config.yaml
d_model: 896
n_kv_head: 14
norm_eps: 1e-06
rope_base: 100000.0
tie_embeddings: true
init_std_o: 0.0259
grad_clip: 0.5
schedule: "wsd"
decay_fraction: 1.0
decay_shape: "linear"
final_lr_fraction: 0.0
seq_len: 512
Each number is 128 + 32 x the weight over its row's rms, rounded and kept within 0 to 255. Layers, rows and columns count from 0. Numbers have three digits each. The size before them is the row's rms in percent of the matrix's.

# layer 3 MLP gate, 4800x896, rms 0.0299, rows 2835-2943, columns 640-767
096:082107142133202056085117155047136085113160123178110117102107143102146079103108098082158162186118092160115162148144135113133184144102160074074117140164177104146077166083152141166136174152135162170104113116105128079084112110091075126138117183150107133096140136122152108125138097129133146128108131109104155123203152148142079146071082161129143132115135144065110127109106148161193180142122
102:081036078153152129104125136142143158141067123076133126076041166151137168155043118161160129150174108132127130163159104103126112167127103161145154093126127127088082196121075116100136187151100135124089119133139173188118136112208148085137125087142147124111136170174081140181089099077120086117078100093138144088039102126079098171098104129072113135149152135147134131153132145147148125154079
098:120165193150154140113157123092192096147134086152158188181159063105144128120126101091113115166117152190102119129111083182126143113106159115168173124109161102178092180162133096122082125186128112156148072159122107120119124079096079059130103093194162130162135168177126131089104130156124136168129153102110156179126139162122083184134114110104178135169146097110165142180106148153163137090173
100:156140126102076090101185179134143094153113123172152052101154101120165080111123134158143108120168146041149136184131118101172150122144161101117162066148101127169063124150140188077141098162151134130139118114135164079076128170167178117104148156144138101087121123132143142122124137144092133138078139101116178145107119150044082153149126095119170128105131116113142111114158126115115128088155
102:124143153115079139123141122142142119131146180073164163122093095077176076094067120160091139158113144091096174111136093168096106094136135140220162122142161159139174139116177137126090133137139141082128121117171184190109120130107143109107116143170180065147100138134108135124087151118115074093068144131108145070108102140136158192104154112032107145151166137073090080155130143145163162121146
099:155102035117101143162154129092138087166117165129120127156136128123135107174062114111138115098072164144132158134107109083075156072130104105120138127110106097152093095087150129117126097166158098133084168081146125116099136124161092118122080154112149154120136147077177093095158119146115162132107130115126184082141097131113177150131172100102106160114100105160116130096110127152137198064188
095:111087145141175123111138179159150121124133144100090133059163129132087146078123172098183144074134123095139088152049139074124106113189132152106137114155123159157129130187128140085115172122122177123140192155122123158096104136170123217183116098131118135131121089122157153080121131095124121068149109192142084080088119141177103113101168165090079180160105141149090192145045116114175150183210
103:182122163181138084171136128119140127138152103134194122129065138088120141121147162126107152089146095080112173134107153086124180103101096120125087089045090117103157091158180161088121076123118102125132144112075128134125117095139166087100142092152152141048095092142133170146194156225170142148111120139031139153187150129175138116103135156142148101134118117129096101134156147181144133163079
099:118090127110142116082126111114188102201128104140112164150181089117031093151101162109157103132125117097095105091141104153114142106154079163040122150159147105176116132141123139159165128152118101135147158092106079121157164129143158079071128118139145134078091121134145125163112078123118146114120145152062178186127143149119095127126089143144157102128135080096131102124116152106110156155113
104:116134132142148201152134152174096148188107088219175202121128117134162114123096129129145074136131098125128164187103040056100193116146153130094120150101156139094110164149167161122102142102113091122118114117087186152115082186133126160142111167123069151070112172133181176186145094172111157062166099116087173108165062122124180128102128098078186132106151123144058141164150121103134157167138
100:159151055147112160136152119109186109130050083146107108133144171113121150081160171079132128093107149095121091111094085122155161142131175189114079103105203089124094105109117154116163122048134146143109152007137115092104134174156101150103128143133144082116143139078100105125146111133145076080076120175122128112157078140145110147136173118129156159140100194131127155134140119167110106083185
101:145099098137170212145143135145173133158147107093148141129099091144119070076097098149173124098105133127141142129036080149091171144122137130174141084120084114114084131059192099153170155125093114113128062195130097144123072130091115080075109159126120131164089119075103173171144172134137133131143124177167136167147146118157103146124152109105128078138115149125109154160171137089113126131076
097:104110105116136119135124104119143087111166106170154136090092119183108156153187094124187133190065096132112168205105191144156102151101166146163171180184117169126130072126123098178174110076174121129142088130162118060126132084120026145062166141099063102137089183158153097138120145089122120152195060133163154177144162139158098192150124089140060097130113084113184134094105152085159125159109
101:107090122067151141176125142083124140176177111104084198101112138112170129134177147165107171168131092101130128155113153074154164175087097145076113135151078082120069117113162125098181161153122094158124122118100102058108082138126081176108146136141121101097151126116126195130109141162138168137118127125111123157177170199104092086122089138110050152150102189106126170185107111165147110156110
098:134130178060111066138156116150152142177114169155108174147157144114150109105119143110116145148118138159089115110147150098131137081126139097162131113134149074115106154171096142128117154091183098153146109145103160133135145080120188150089121063181110134116114127182183085146108094145096094117168116150121065126138113099097130157164138130155123061127084127100111131108098179111113123079106
101:121118122125123096153134109102103107157075125135177125127092132125148130133190136141126188108145140107076081138097079108160149162120111054159158112158137119146104089131077153129072152131133180102168126091137110122089129145134152177114101130151145117117091153100146100139142155099153105130143138169116110129150163166160077129116108122113097162147124148088090150171080082143166143126138
100:089121177142127163131156106160155114124085039118193126159151121163102122197052137139098125149124127097097202119110136127179106161138155105117144121125126108140097167138157154128153113042127080156079131133162177073105145148208156101108137132146164144119108124154181073094166165071125034127128094130148151169104104075159118164164094114146128148178129145125143136148103132132066200084148
105:134130121146139074136141179198080048082145152105123157138141138129099146158167167058091154179066071148129119163201135152145117078117132109186141105142078088157137121166070094167122170134126173103108141142144136160081157147163158149117195091141134101165158142164142144111115094131088091149127116093139187118155182129133086161137106135116167145117132153115127122139144146152113145137060
102:072111134092121157133133167132106051179136156145127066163142122150109144115162165134201151164186106121152145181123166179166108112178124114137118157124123132135163105120170163123066084086159109122104121116104159112095101099084139102128144143149124098092119170104116183147094184143133072110113135149147168090127149112098137158117074135135151105095144107099100128142175125125139102147145
097:108174155134124141076122133194167100121136101148104101098139114122162132172180059104130117175113131125082140210170124096132119095144146161100089128160197173102136094134143107156162127081128171126107114148087129103149155103101088101099139089141111163108104114099112138118103153162155167109115111121109169165153153068159123107083135171131128107112145095083119139146136101127096185067083
102:135135138138152130060112065143083119107140111105121107137141099103068176122078168134104108107083113119107110097114112141101130133140123163160198158117133133096177119089127125117112124157145137109134056172115142108062164115130140197115104167089079199153135187164209143125126141187078123134210105106157114142119172131111129110121156110114122127151137149104171131180105128144091137133046
101:155122159168134145119124142094169120105105117156107173125112170108138118128113110149112122083092087161108084171118128110103144125117110078135112136089148084149131143092110184047165164139092064179109066136183072112135127122140115106094129118082119091106103087102158147182187100158133112153151138151132179080146130148141102090065118202148127121109202137080123066164135098168096158133109
097:150125132137164109168192141121045149079082136127169079067115099144146129126156056092144119147150094154167203131144132141102122150152105112175149158131152151141141138108092107164154118158145148154115097140158191180109120090119153123123120189149147149167113138136087162110154156083124173126059144132086128125081097135087147154175117060092090122136137132132190127141182165126138108145145
099:103147140060120094148122061173107113088122115144084138062123150160168087200168139195135078143139092174143146136117099176141140107153166122175127136114145146179183149103129137174054142136139114113134082107162145108164149124134080130128127141152087072140089163162163098169103144174114131055138157188154151110114075121112143077126134122170122146187126163121129153127120202145153110139131
100:173046120158126106119148176114201088183131183116141118103105106091124211154152165160149187097185171070086097103140215092152127083149097089134117161134102143139064120147138133093189158065195059101168107065172142104137133143163117108116169097125113134081058086152132101152170143097101102150170088086057145164141144111165064153129121134091145149152167155139153144071098125109158116096160
097:140126162132103139143134119114127160080115148139166148151126169150134154140121153145174099150201189149119098098174120171127144110167059028143105133140092155099171169207138120107089111117105114173176162053126153117123160119079147124102131142130090157122118128134096127136129136164142047177069114044145134141137131112095141145109115180106165116116167094101128129182046086106089082057088
103:124168147095156051141151128101200105108160108133138118112164142085065131081185137143126099107142053134119131119137180167145147082127105142191079077139166143093129149141113143105129139142107091113144150119134150147132097096164217110127102049160174090071143162116138187160085088132147151120150128118133117074141094146104095127139097072143144161143084137119132055118111148086092137144165
098:174131116116108082126092072124130097150104156122110161054084094082160150085160153121173168110135141112150097111130138123061121079119081127108107108141166128104141123139137125093108151189096152138158124169150203145168102109144126163092137109174070106181100124129068101133106101107126134107095106071100217102095200163140131090140115150122124155055080081122106108119161108152178136068139
094:116099120103195127103188090089149099117120112176084147139128101179150171061135121139132163098170160092141114205081131125039153104185084122185158172089116129120085102129145188141172110188172174116116160132155151056091107197104137097104095158149077171082153166085088138032151125110093152077162114075115141149106199179071115120100147142104091150103150136158149144178180109092094160137153
100:150086151176167109126171167113158143066152083160136109121151136127090106072132177054127121142158176097118153117159076149183130143164123117156125096170129140074157178141148136082104178092099162070148148108150074120095114133180104088121093138157080146083130106135156158109106141142108101079101121096126092142130093127114136145146146140162162177152175109119125154155130099099103102094156
106:099170108100113087131174133119188152196096073119119091113105103175135094164105054085168142134155058112089141159115128089158126154184098144134101109109074141113125149134098147122158115101139151108101184078107197123129110134177148120129177148161134107126153102139138126101115122196153103115094133151091120178170132083112183170171113147074137174099120141105129170133152088152170189093104
109:101163073121086127132161118155121136166141166104140126153109109108104139107107122125117119134087100045082192092142131174103116113132165073175160096156154164126063101129126109180088123156077135173177079071172146119148127154132129138091151093117084077130125095132088084116121183078121118143079091142167164121178125143097122175101138119136115120089188150075112090143077142099133171074070
099:105160106139106181096165158155113100127175159078162170109192118169110123110154078119094097081087135124122153196096144104147129132108144161071147171134151127117127077100073124151131166168121157107185116129189095165157095118095092107107143117144147100111114107160117165105087098107130091130147141118144109124090121128178077171137144169104124103072115119128149116127080114103160140139211
103:097110132101148136165121170114123115124165098141104131123158075124133163103099125106154141121136076123158127142126149142123119160201172126185102114177107183163180128097155075110083190114163145173129114097087130097109148155135093137102090142119106107150079143159155141176095148106120136114115175112136097155152130124200119105122163133188209161133124143063104116123104120094140187132123
100:109066207108119097147157142112124075173106063173121179193120115167193196147164170099146092097166136177140082187116064107148098105129122140141135067132100212166153128178065205147108134134107185133088138194136130093127104117171182139165146137172114082090159170066090097124155087147110115189159115106120082100141150094122089110111143144136071127112176150156094147117146107164146114153089
097:133109140089163074062167126089205101095202188133162173093109099158134151166171088054082170124145127119138118091163127134108157128120165086147169132128095101140152118135114110147210138108179154114127116135156108156117195087143113143119109052193112140085163142135112156132096164161083116075091154159105169153129130131145119117006121041146142095171141125082148134195139105167103149142084
095:120165106125163140123115137198167155120057134112175088162131190167127171143119134105133133131095176119095139098084139102123159128122123151136130139138127092151153071136155118169189155056099110156117137131112161110013131156164128147118164056079162134118147095190148074147133122081155153108073167149090113193118087119129127091154066194146160098122112126118118124092108109144171171113081
106:113182124126107109132135075115139079135147086128106150111117163146170187154150093161140116142158150133132137126164155056157173084094093145099070116165151136129092097181097172095130133165106128127143086106140142094138132124137084157033162101121142066106114168095134108173161144197168075114121128160141186108128131119155085120127115122133165163133123119157087096190184086075152039077139
097:126115120106099127102108056162175175127103095104147108145089101136043126116160109140108065122172158169117142153122086074157144125088103076079078088092102113090124166101158139174132151171120128166103069100070138121057142107116062143122133126127115083149164122092158145116158149181123113126175121100098073144134113096124107132145135086105116184149143123141113165227157140056112150146138
099:146152118102121142097145051145120099123113155125146105079114095064120120153175132112147161113132108110055134148153165147131153112166120137159160083142078141181169133159115155121164117153156118179171134134165131136062106089101094141064117089159155141121110092093145149144156139187186147138133137130138104126145121106106090077098077142115152145110130160097162153132083146111156140144100
099:153131148118143145116161172165086117085130120117164181194167139098124117140090118123116080125098102107093143110158115138090157103101053113157184128091167006147082159193178119100140105071091157122129067049136136076139073167165116130114141159115097083099117140129155147139149109122099178075080135093096118123120182106155080132056097128170124127080170086087082053171114131113133059109160
102:160154159065113093060149164187110130136190170141165140097071066151118073137101145163183160082095090148155084180126170120168139128111078129146090144063096150092191143099118175130068086164104180161164089150073167177111152085168115118079095144171145078131109108135149102139129172150128116070084177097073133124156088140121119120141138095153141127116110137114115096112110169103110150101144
097:132058142065108192132156138064125107146158137094160101158116165183132141140119082119139152117085153099094099099180124119150129130154099100084090106127139122083122136159111128137068170119048160110155131149092135198080179128151145082132131135158105115131149149103103113135122112131107068116154154121106092147134176110097178109139112137173149084096144135178082084096107235149136081075161
100:113149124054153165130091104135140086109060135133135113127088112162149149107114111106102131091143133100110137150160163131171149166126169095166115131141116163150111115140118102129160148110107130131180151168163157166127103128149134130138065122155113089150059164115168150121107047093144092156140119119135058106138138141146187163093119141141099130188098162156137073106114117116189116121205
101:148106083085172113110115176127165114043170153120092155123142125081146134139140105074117102144157092171162098153113121086176199116156103160135086162140165074152117130153092083096140138137137171100124100073108148136040125137100087165074073068125124115128094145133124117178206125125150152127132106098118147115142140134104136141137053139051093119064056158129121154092140168101086107116074
099:137159109087093118123181137129127132144105110073087135155146124162125112159169188166115150065122151118110086126142123128123081131196141070102149155085158118203155152159122118071100119061141143117112056129157134138114194118140102112094141136151069055120127163139147074104157100117138145164129172126157116123123125158124097171181134194131181124144140144127104120183087149088137119095179
102:156127132170087140108187122202133123146121117148117173156155150117123143097103196155139113064171103171122189102061098063150145124164073152130118082164069168093119191138146181150125135151113161100177141151118085144110153108136141173119099091187131110166093101122185159158161151114089142187142127156085112121125115147163159095148158224075120163081155052103100093145123134112197098158093
103:145160134088111046136138153105164081132136169152141180150125103085129153141143136115073053156194123117072127113114111211165135103128165163174169133176114121096141143178099108122098153104100138078130137108148162163122120063125176105147093117131132097137113115115133093136083162125110028191127149136136139153144087183143161122119093111153163107117091077123142136113132139142150138094089
101:146089116153073111115130088141129095165074177096170112166164158224134190092129156095167143136112133122164161153101149090095090127132160132130097108149200217156135117101111144103082186112135140118097101084111124155138126098143049174134158103148120224170084128185129179168158106089101118147149159215157142157159177146130092103119177138148131131154144115094170075153201040139124140173080
104:125160100103129116160118060101161094170140074130075110092139126128164119101095183111081140152118102088112131146098138093183173157142164137123140158172112111143107177119123117133130121137136054144141110107109154112110102110112115114091133062090130097118103121089133112123120103111138131146176179155078130072126110162061176156134099156087118108186125161126139095110106179164064146162187
099:152118167102100166082117128129147149092158113105143148135114102120142119180108081156140132105151082128139166129147152119178148157079179136081151073193113097118156087143103124120132090061142044085135063147153099139122128158142140168109134093144179127178135149080151146145058186109114066155160166164123110093143150180152071099158078149123142141148114122097140139111088143144140119080176
099:121094120134119121126103152130069150145099141084139190116186116073145147081179115121066158150162108113105099126150118149124123118109056135128073108189076065122143174208139087136194133131141156110098096123150145128105144104112142163136120095147086143139078125151138049085122198170093125101093125176184169165154150131141129167139141132153081120158192144143138158144204157179105110138086
096:155123141150152110124133070125123122122085107129141129107126146139082164133129103183105106080109135093165141101151167130096162101103127134154090069096137136185137145047160176118112142143168126080151143095133156147162097135179128165098153133129131082089089153186094107123110069133120165123242129106127199150135186080079129135167108123103166152110159134151104123119121143049133121189145
099:080178095154135136080141104131140068072126160087191152102134125095054170126188108078125134100136105147127141172131162155122134120093140138164156108101127173117180100114127155112102166147127163167147130191129107161119160151121091163127099085178054119137091095096137090187124157112150117182144206157172104102151117125141190169115157131162212183180141116118102090116125107150125128116129
099:129143163109179190083167214147117115124160103128142127071120148088097163117070121074164062149135053129124154065079088144136138123117042149056130156113156140069137163155145090126135151100076138133092129151075148088079086176136141071091183091140102115113138193084187115119156148153096111136120174132104114115128112124102099134109177110089135088164124110087149131094132137160189112172137
098:137079122167142136100151119142097128136143063146134157148148133166101161136114138115135114154134109114138110042181150138085151110173161099072101132158157121140114162176083154143086153103131071136125091111086107112096139129099133148191131140119136145121137111127119180178120106107102156067128143118132087192082155156178120123084109094127149148130130139159112092139173108107141122144057
101:151098182159134089083142162150124101179168092140156146172105151113139111105118138088068152169155125122077175086111123114099141175139139139124105086187121107094119145107060127134082106131148133142199088124136209139118138135175158169090144081129102185138127093091149131109140191111125092131079153067079113169158166123139133160132112106020117099148182132106111094123104151094120141137132
103:120150161131222144096137182117104116142080143086172119138108186070164104108134118141143063091120128120079156135159188144130149108120146127098142101073105136146120058088085152106158085105159102152160154137114160066091144190082105107072119097102161075068113144056170144145163134148129195128163120130120154102110087079129119156183078119102141155136113164126105103113121104115115161156155
103:137155136102092073124181079153119148149109158135091196093147158167064074122144125140154120125081092174116104087179156197116123111131201143122091102121138122109119138108137045154135109141145120106144097101156113148148138085080153143150129088145096058130112162151160131129157156121139078098162109147215118168118092129109153114165103105118128071104174100110173090180140126093117162131061
100:157176112120148136138099134152124119114160154053110108114135088181102128151165159071054154142111093157138120143080122142092075163118147153106061157142097139143132182131090100163148158120099153126156118082130096186099186150154159192162099145129100083145065165132148137096105080116106122175122150138166179107110103082100122159118119153108168147087103122150144123110059109123110129151075
102:134063153182100146136182178135128119153092129118183078152112152091122139148120105117139181109130046114194125115123195140102069124158147125174111098159069146150172128152123203127089120140140079097177162159153143170120094140139073093127170111107180139088140139164145124088084125180122138104088105063149184087126102115085155122067136099179096136130124151089123160048102095138136101164145
105:135127162158104064070123180119134103135121115080171117121190062118122134136154126130084070127115135099091128089121165119174123184120087122140152138163142154142140101112103123185170128112111105145104157129128172132062099126114094107058099157079138149151122169098105138130097152137108122127166171094149121146166125169130161115120045182100150123093164103109106130163114101138109127128098
107:160141122070103099125136073071111053135149171125079096127099117114094165158137101134231107087148095119142140165135156127094127143097131167140089121120167156137151146131121126155150159158089154082198086116093165186178102176148181090114107099185130151100178169129106173145109120123150090114128176108082122147131139148128181095116148108130119165169156144116202135103126145123154182097088
102:174185110090122160085120192090136129117166153108139081144129131142105120110157102149181091070131048126071092139133146160133168099150093071131113150129148118134193163171118181104142143130082075145176091158104181094126172146165075150139213115151099169153149152087168140165168081160110100106099118130143184113146090151141147143172097084118119136143196148099131100178071171125089117165116
104:148108170105155112107172157095138107094124146154118086108202119168101118065108133161170055127159128118055168107078090163159114095106142113178153102120114163191169153178156123047095064125142128095113075118103154163056128127144142087081121110150112094087153136146073151107140111138114104110115142198063191116186151156130155155096077191148135154147105133146109133121093124148131125108177
090:141121107159112100131173099183119079126125145191073141108132116111087088135178121151133108123122113118115151186072159100159121107059127169210115078105131138043096112118118151118112137095100166114153137131110109134141158160140173124107106044123093101110176122154067196128152118145105079079126114116097208093146171147060079168054144146110095152104148103073162077133077095146137111109115
102:130137168107179098085128137122153131153180120144147133131088103123082106182112155129105133117180155139098125108140067105073106105153162069137100114075177145131162137124191101140130157143108121172134131178076133166092150064226079125146131103114109117114113123099100148082103079129111086096155149079133145138143090097125110181090130085056124142093132113070230069126134133147119194102092
096:163129176123117114134123167134195130216094136118175150126133130162150168102147121096086153088125150138159200096068149115174060146174152048113099115088100137124123060061106153096163130090049072116059148123154098123082158179136123107143113111122154162150069122101148103143169190072101165134160131167117089170172121104086127122141179092127111130075137099134158119161121074171133148144125
099:130119113109133086093141118162113132163084115104084142097103126111137143116129128122139087119097142102074139201145152175167099132161181109070118123176109136098143122105139081137111167108184170104110118108073165171077132137131156191151166089111134122133173074138089079139168101185147112092101063099126072152141109061153074132112123181090079131067111135148130081139146115130112136138101
104:132094174171156096161132161128109080173099146123136115094111111107121127079163113066108178123133100145085166133105196143199154143121100144156102117114178038129145099107127147116156116155149122122131117098074173118030113102133149136084162077133094162119136084072140103180131113174142145167092168141125209126114126179107087148151141121078132099118169105089095172130087151147133161087114
096:062098071057133084130200074144091184092126149118069123090108124138100118153104111062105099108097128166122116052117099175121103193109096094159121090194149147199094190202107043165133132051149123059137166086079126105102119158104153158115079129104184105127119155123097152148125095163091116148142152094196133123156154109177127126157133168154158178165065142166151140103153124100124124122139
097:114156081161132143133133124144141111168093109085133145125098076161133176119113078115122101135190127129107102128105155106159133142123160149130047074128142152160115132146153203152119156075148100136181129150060163131157143068146141153096096069154161172163142101180147133092113141111189064156207094130093118104186140189140126101091175108122156132142161083145188142089149062181179174119137
102:091132135151103131156102115152163120111057153102075095125155103111105140124144142140091129113123135100103064070129137105156091134129142177166167161084134137157126142102105115107137127134092103123124094130152088172101123138102095094150104132103160147081134163139135146110123062139172152173087085192101088187088169148119127159131108130090120164134081100094127172153163155144133122206105
103:082119152097138113148109110127163104102154168171087135111109150076133235123081084130145127102143128098111109222120143097109148070099040100147074064165132107122070114115155126129115139152149069095132117122061151113170097164162177161081119115112054138040136145139117124122134194137105121061148167123117125115144150108119106079139175093140113139150193110134145126148147088147116108163161
101:130071154136159123176130158093189085117162105140133170138136099152143125133123137103081148079102120077109146050093148164158167127132195117089122134042116153117095152180166117131117148107151130178126074137137119182161110161054208155135111135165124097090099147114122122112118152124100102010180142157096124152130149168133127138106134117138167088115119110152122144194149124076129134092105
105:154125124093113128141176101149165133157135156138102093112120145081156125144084075101059151152103171165107065138164153158101137141161191142091140129104190160124071122158079094135135191114143091202165198058152131168103121166144146110125156107085106118105116095121154152161151106171117095167134165119151126116147114112121108177187088194097110085084109166131119127110116062089169152145165
100:139131151063138125120172092162154072066068143137111144141143151123161174108087148137117127111175115107087129130134170162087146127094100106129123117131132087108133086117125113147149105060169180137105145132077107091134099133147104117038078100109120120107106134145176081091083200156105145126103139138100201227183131125119104103113132122112115154082124138108123109159109090125131169109108
102:119112118129091168152113119142092171133153171097177132131134096124096103094132120122039103076184141148137129123091092115151123114172195138140122132103116114165073112141135126132127123147218106125111170149147126090106091082145117104151143091134123153112125113131109127124148074117151103142132142129111182132147134096090117135125125154147138125131107119147185143114180169193160166100156
101:061175085103140117105169165153142135165103167153177158141144096209098180155149143115125116036154109115134106162095126117093143142087103070109132087134097151114116136169149135073135109127182079112158132095188055143134105140123053063146092135125146109117105203139186116115136171103161090098078157164134135168128166126106129209141130145093187140069147086162188160164157111142114160124124
103:120088106118136147119145133142153111141101128123115117094079116137146208069090138136113115132145189102105165117134159044162185161128111137077120133105161103127063087166093151130105157115157130082078095190120140108097123194157119111089184115090127117146174212090134130151181090093160179138109116103095159194110133151138088137119132131116093169082115157159132113120141106142121166091130
100:181140127046180101045142130152072046209092096093139138118154093171162152135138078170132166104146138107110163137121129139113095137131098123126081107146158133053165140084134205109126104121125095096134122118116115127112160097196132150176085068100091155133129115134117116129148121140158085176153135211042086106113182147075095115093152127113123188111123143146132101139123088070181100120114
096:146115144043148078113126139102065089116076085144112089125130149113073151132089137095125158143104140143120167215163100137129125108120114195128073092161149173127139062178119127062167134190114064161124172085113119068076171152178178149141100141087122173146108111096108104103144127067093132112174092104113110110158141127081125075119139160133069121110156110142161104119130057141078118114071
103:147156163126122103134136128176070141077112118091122134036187096149070091059174138153118121143140056201096223097121079112139127156138133120202119138116117141121163141040159113074179079128135127131137155110148070115115093105154085098115178097105136113107084100097112098152159167175145085136106109174126095150198157113153157139142143085129113169106141144124170146200098059137165112090139
098:160174122106162123155097125081090143137151088175125088116114181120155080142133174097156129156136138071149126129166114130197134110128089162111119150172140072106160125150063117125166106081100102103149069135153149097139077085039114170124117151151110158137111111122125140134220144136133196134106110100109115138168081102116167141122147131041120062132147124095082093061149153111102081135123
102:101108109147172169114121168104095084152158107150156124148152109131093144138105119117060056125151078183123100147116129090146122102136144155090151130139095134089101137150107117108156181183103099160083085134132146134120126130140151108149132123117156171072197163101101122155087062162079164105113149120133124096201173148135055165134110089131131140124137083117110159182124144162130086134150
117:137153132197163130066144177093121082140105159134085101194130122130142122136126109101109158079154112135125070170156131086149185065113101094104121132129129127117113111112053157032125153156081169199204218162116106210082101068191131167070133132160126128149154175127180175130106135142113174144105111092097182162176127090122096149077146104127187122145132133129098112097175081167145155157133
106:141148167118160100101115112121121079108067146104137205140116181139170130082170121078095140078205132154091117100158133152146148067118073162147087071138116116159127077115112188146122121068135132139101137076125074147088127078146210142146153036167127132171136094077127124113166111121187105175096143122138133114139087184143154155138168088148158155098174143083125129143140115178053143099115
101:187112141144108095124169158145131056105144119118164136109159176103121089133103106142145150149114055127110148213107151144192142124159132120125085130155111169110149078123092193128145139110122121134107139113093144125128178218112185181135087020120143099099071155071157133167125089105129131165093204088052125171157145159185154092097180186135144080106112099138113152073120090112180175183150
100:141191111110094105091134180080128072171104109136118164077097156156166111084129101129131173160132130107086111121125128124111174102201129132140160124073133111134100150154154161118127198166155092085105141173220172103150157104098127080106067121097133075206124098092146174116093120117130141115164105081135161119151159159143120130065114157092133150146102084129104121166151181089077165122119
100:125104098134153133071153177149131185128212132125145101077126132097158088067108093174092124066167110134088154116117087122141143152078155103130126064122146208053070159129189150124154133088140123086127125173134138093025140195123154133013155125131089110118113093167149187132179110146199112083097139123156176166110172146091062097077121138115129111157133174096111099125110129101126137157094
102:118124108102069114127154162116118156186144160098111068149099119117157108120120101134160132035156110148157089124161205077102126166199216095101180081132142132100133111084170128062160162117126120101157159101142139166076153137149115145141151149136168122110113144135067224147141153117107150120095147096077122113078122135080154124128128071058141147150128135120114047055173058105068174163168
098:098173187135106115151128136137164101165151048131120169119132113161074164111126173123094105129133090130153131097139149140118141140140123222156147179080166119065049182133121051090089122129170108067093110035133144137108126152134159155151163126041090102165124203111063130120155167153114083104097150123121171190121107111149117154124198125072142104109163180159105167130160119090164215154071
096:196132098095165144172166072137115090086148111172146165124124121111161102154088143075157190122157130173093091176152118151122137094148091126104128129138079142150107116122136154109149177164185076103107119106070170133071121152197079159080144109117128145153099209124156077168090108128135101185122162106078227090106060129171183138145130178101172122114135130157141135141128110160100126137196
102:080110141159087130179151027126111094116089124072113090118115120095160112100102116120149103187126131137124172119083143160143107125136072085130109098140153127128075146140092108177081105095122044102116143139150136148172126120060155128123118083103125162131144132129102103150146211130125118168093101082134119138118092080153166117137111169090097117124139110071096113085166135185164148155164
099:110150091135137127127180185162171128180119122162082182127124103110187144144182120128140167093183132148064097138135112090090190122136138055106091127156169096149086152115145086140144093140113094104089068164125120180107158103070074144125146132163176095148167096119144089139093065106163102081131130148099107164115098140141068163087079092085092122123124096127131134146127108155174152095095
101:182124106101116103116148104149125128171106159133112110140127072121143151149122132100115134091162158143106105128166141163123109120113187139166080066140159198173065119154121134113147112158119084097119124077147148146088174161133095164091106090148186190088105141168106120135137131158191128117090137188153138148088170081116085069119076150153120175156143150075108123137132092104148206190200
096:149147189154116153151158111102161085132122121171082125153088127132177120144165142183153156127151156072115118064217107117127115116161122114114114133153125143169108159158092069109153146116154167122179122083132091126165109114102137093099180145084120105158111128073159173124147128172135186135132107112097124162180140070102079114158069122092185129119150143076108131124151158114166122165168
100:200079108096116118079130188199126108143126164171155117120090082108127100171132117093106137111082168141129131153131120098102097167125102088139169082158141146113188119126102152094157169148123076071143169158110089142093164165148126111072122142177094148085108161142137138108116154148161142134086134140134128204139105087098111115183105128144119119166159102143105136128158050150123121127082
098:064148126131214119097140150100129172132090070071127124162114145119170100154149152088146129113188131087105106125191115179136193097124119108155114112120062121096104092103130167102139068144062153146134142085129154153137123165059108107116121097141110139165098167098138105245097116111078071098136138111131063105156130128064082123120120117146093148137136119098101132167108144085158170145112
102:130124187103129096140123154070142074145128078097135145143146111098109172117128132123123116115185116092109055140159124171141088130111131181168065090086083166131155106127121143101097118151126147177162148126149102122087138064137142119125143077122135170134156151087178155091175121123121148122111186179097159083099160116121167091130138187084093138096153138085062131094115121122118121158118
100:064118136114180162124150132151136109113157161160152071147073141097107105092143106160080098074107146112108149121177133131153074123142138169109105126101175118112140127078125109130157159168152114119114174181172104129162231137139103151137107076160085172125106161179172086160115102151073133202131114139093175107136130107154131114136151083141155147117141122139186153145068095097135159108079
100:052106169157131128146119141059174160135125138127131176088132085093128205127101162170120133101143117123128105082151135115135120125117186163120114151147120152150142145177130169131107151115084169198126119104111123130164142197132110164181117119091166083104111137144110124132101087117146078168112100092078156092050108100156120111153160149107127136122186205108128105094156110147116159132194
101:171082147121208137054124165120104148123166161134147174097111110147133130140169130122115198094120071138128108126157162073121136084153135140118129120090173111106113123138131173138145128170098117109122146131107106144128105153108126096106115130119130131167135121178103200147198112133199136138129173110123138124127186105108109128140113094128132127127152106110171113197145098153162160179112
104:103052187161127082127148159164119087081106124101155130093173188146161115115162128091074143109166158129095127145104159115142160135087122135116142117168105158127168087108106114072143156149127126154121113086176109159141112131076073105169130038126101136097122110084121127081115139119147168139141141121112108088134158134201148115139150252096132157130115132121118190171123068108163174112123
106:144124159120098143120127059114143087179083064141068185123099062158121082120187096082150136126161064127114154086133120115151165141178101115177128110129155079155150184162125110108155090120138123160103081151137167143129118154167159165116124038134118137126157151141155077204135148168160153113161084104174231100169142137158149129099073091112128198152104122085109148136119156122145122086153
102:105092121070104142118110113187166099173058117054138147128156126196094106152205137147151118072112066110105138117125152126160123101111098135087168182086173129175119148161145107135113144091167116078078148115112161110111191119159151109110134129132080145169116126137119149067191105134170100128089157136088101108153150147126127121133136082123068159089138142157065133157097123163147160087114
099:140144166169098118142124123107121112181074109117095127151117170108112119133124151127143123094106104155132128131200163125070148129171144069090115182084120162123137175131124114136137101094183156179129170166142128143086091083128188101130125085093127079089121163127118149109083138192144201116165183160117100114151130125088106080150120124084113101099139091190093124149165147092097132125144
105:114089127149126150140122145102115081118137141148150185122112088183058152157155104133157118129168067099101166158169127186091145135126137153060108071129094118077125066129141125097107089121138116123130116066158125126140192160125116088158113134127143124085106098108156101093133140137099109082146103090130101155104109114145171102142135063149123123062106128141149179152149115121131123153128
101:077123121171184160182134118172081131189124132161118095136114112133109103121157122106122108122129149112089151139057173078113149115157126116125120165113174219144121148068101127090079088130149110158143169123093095139195096107113180176098117101115163155087120046153092134106134110136135137153181113120124119161122147158117140077130126158111134086125113096159179140174115116142113129147150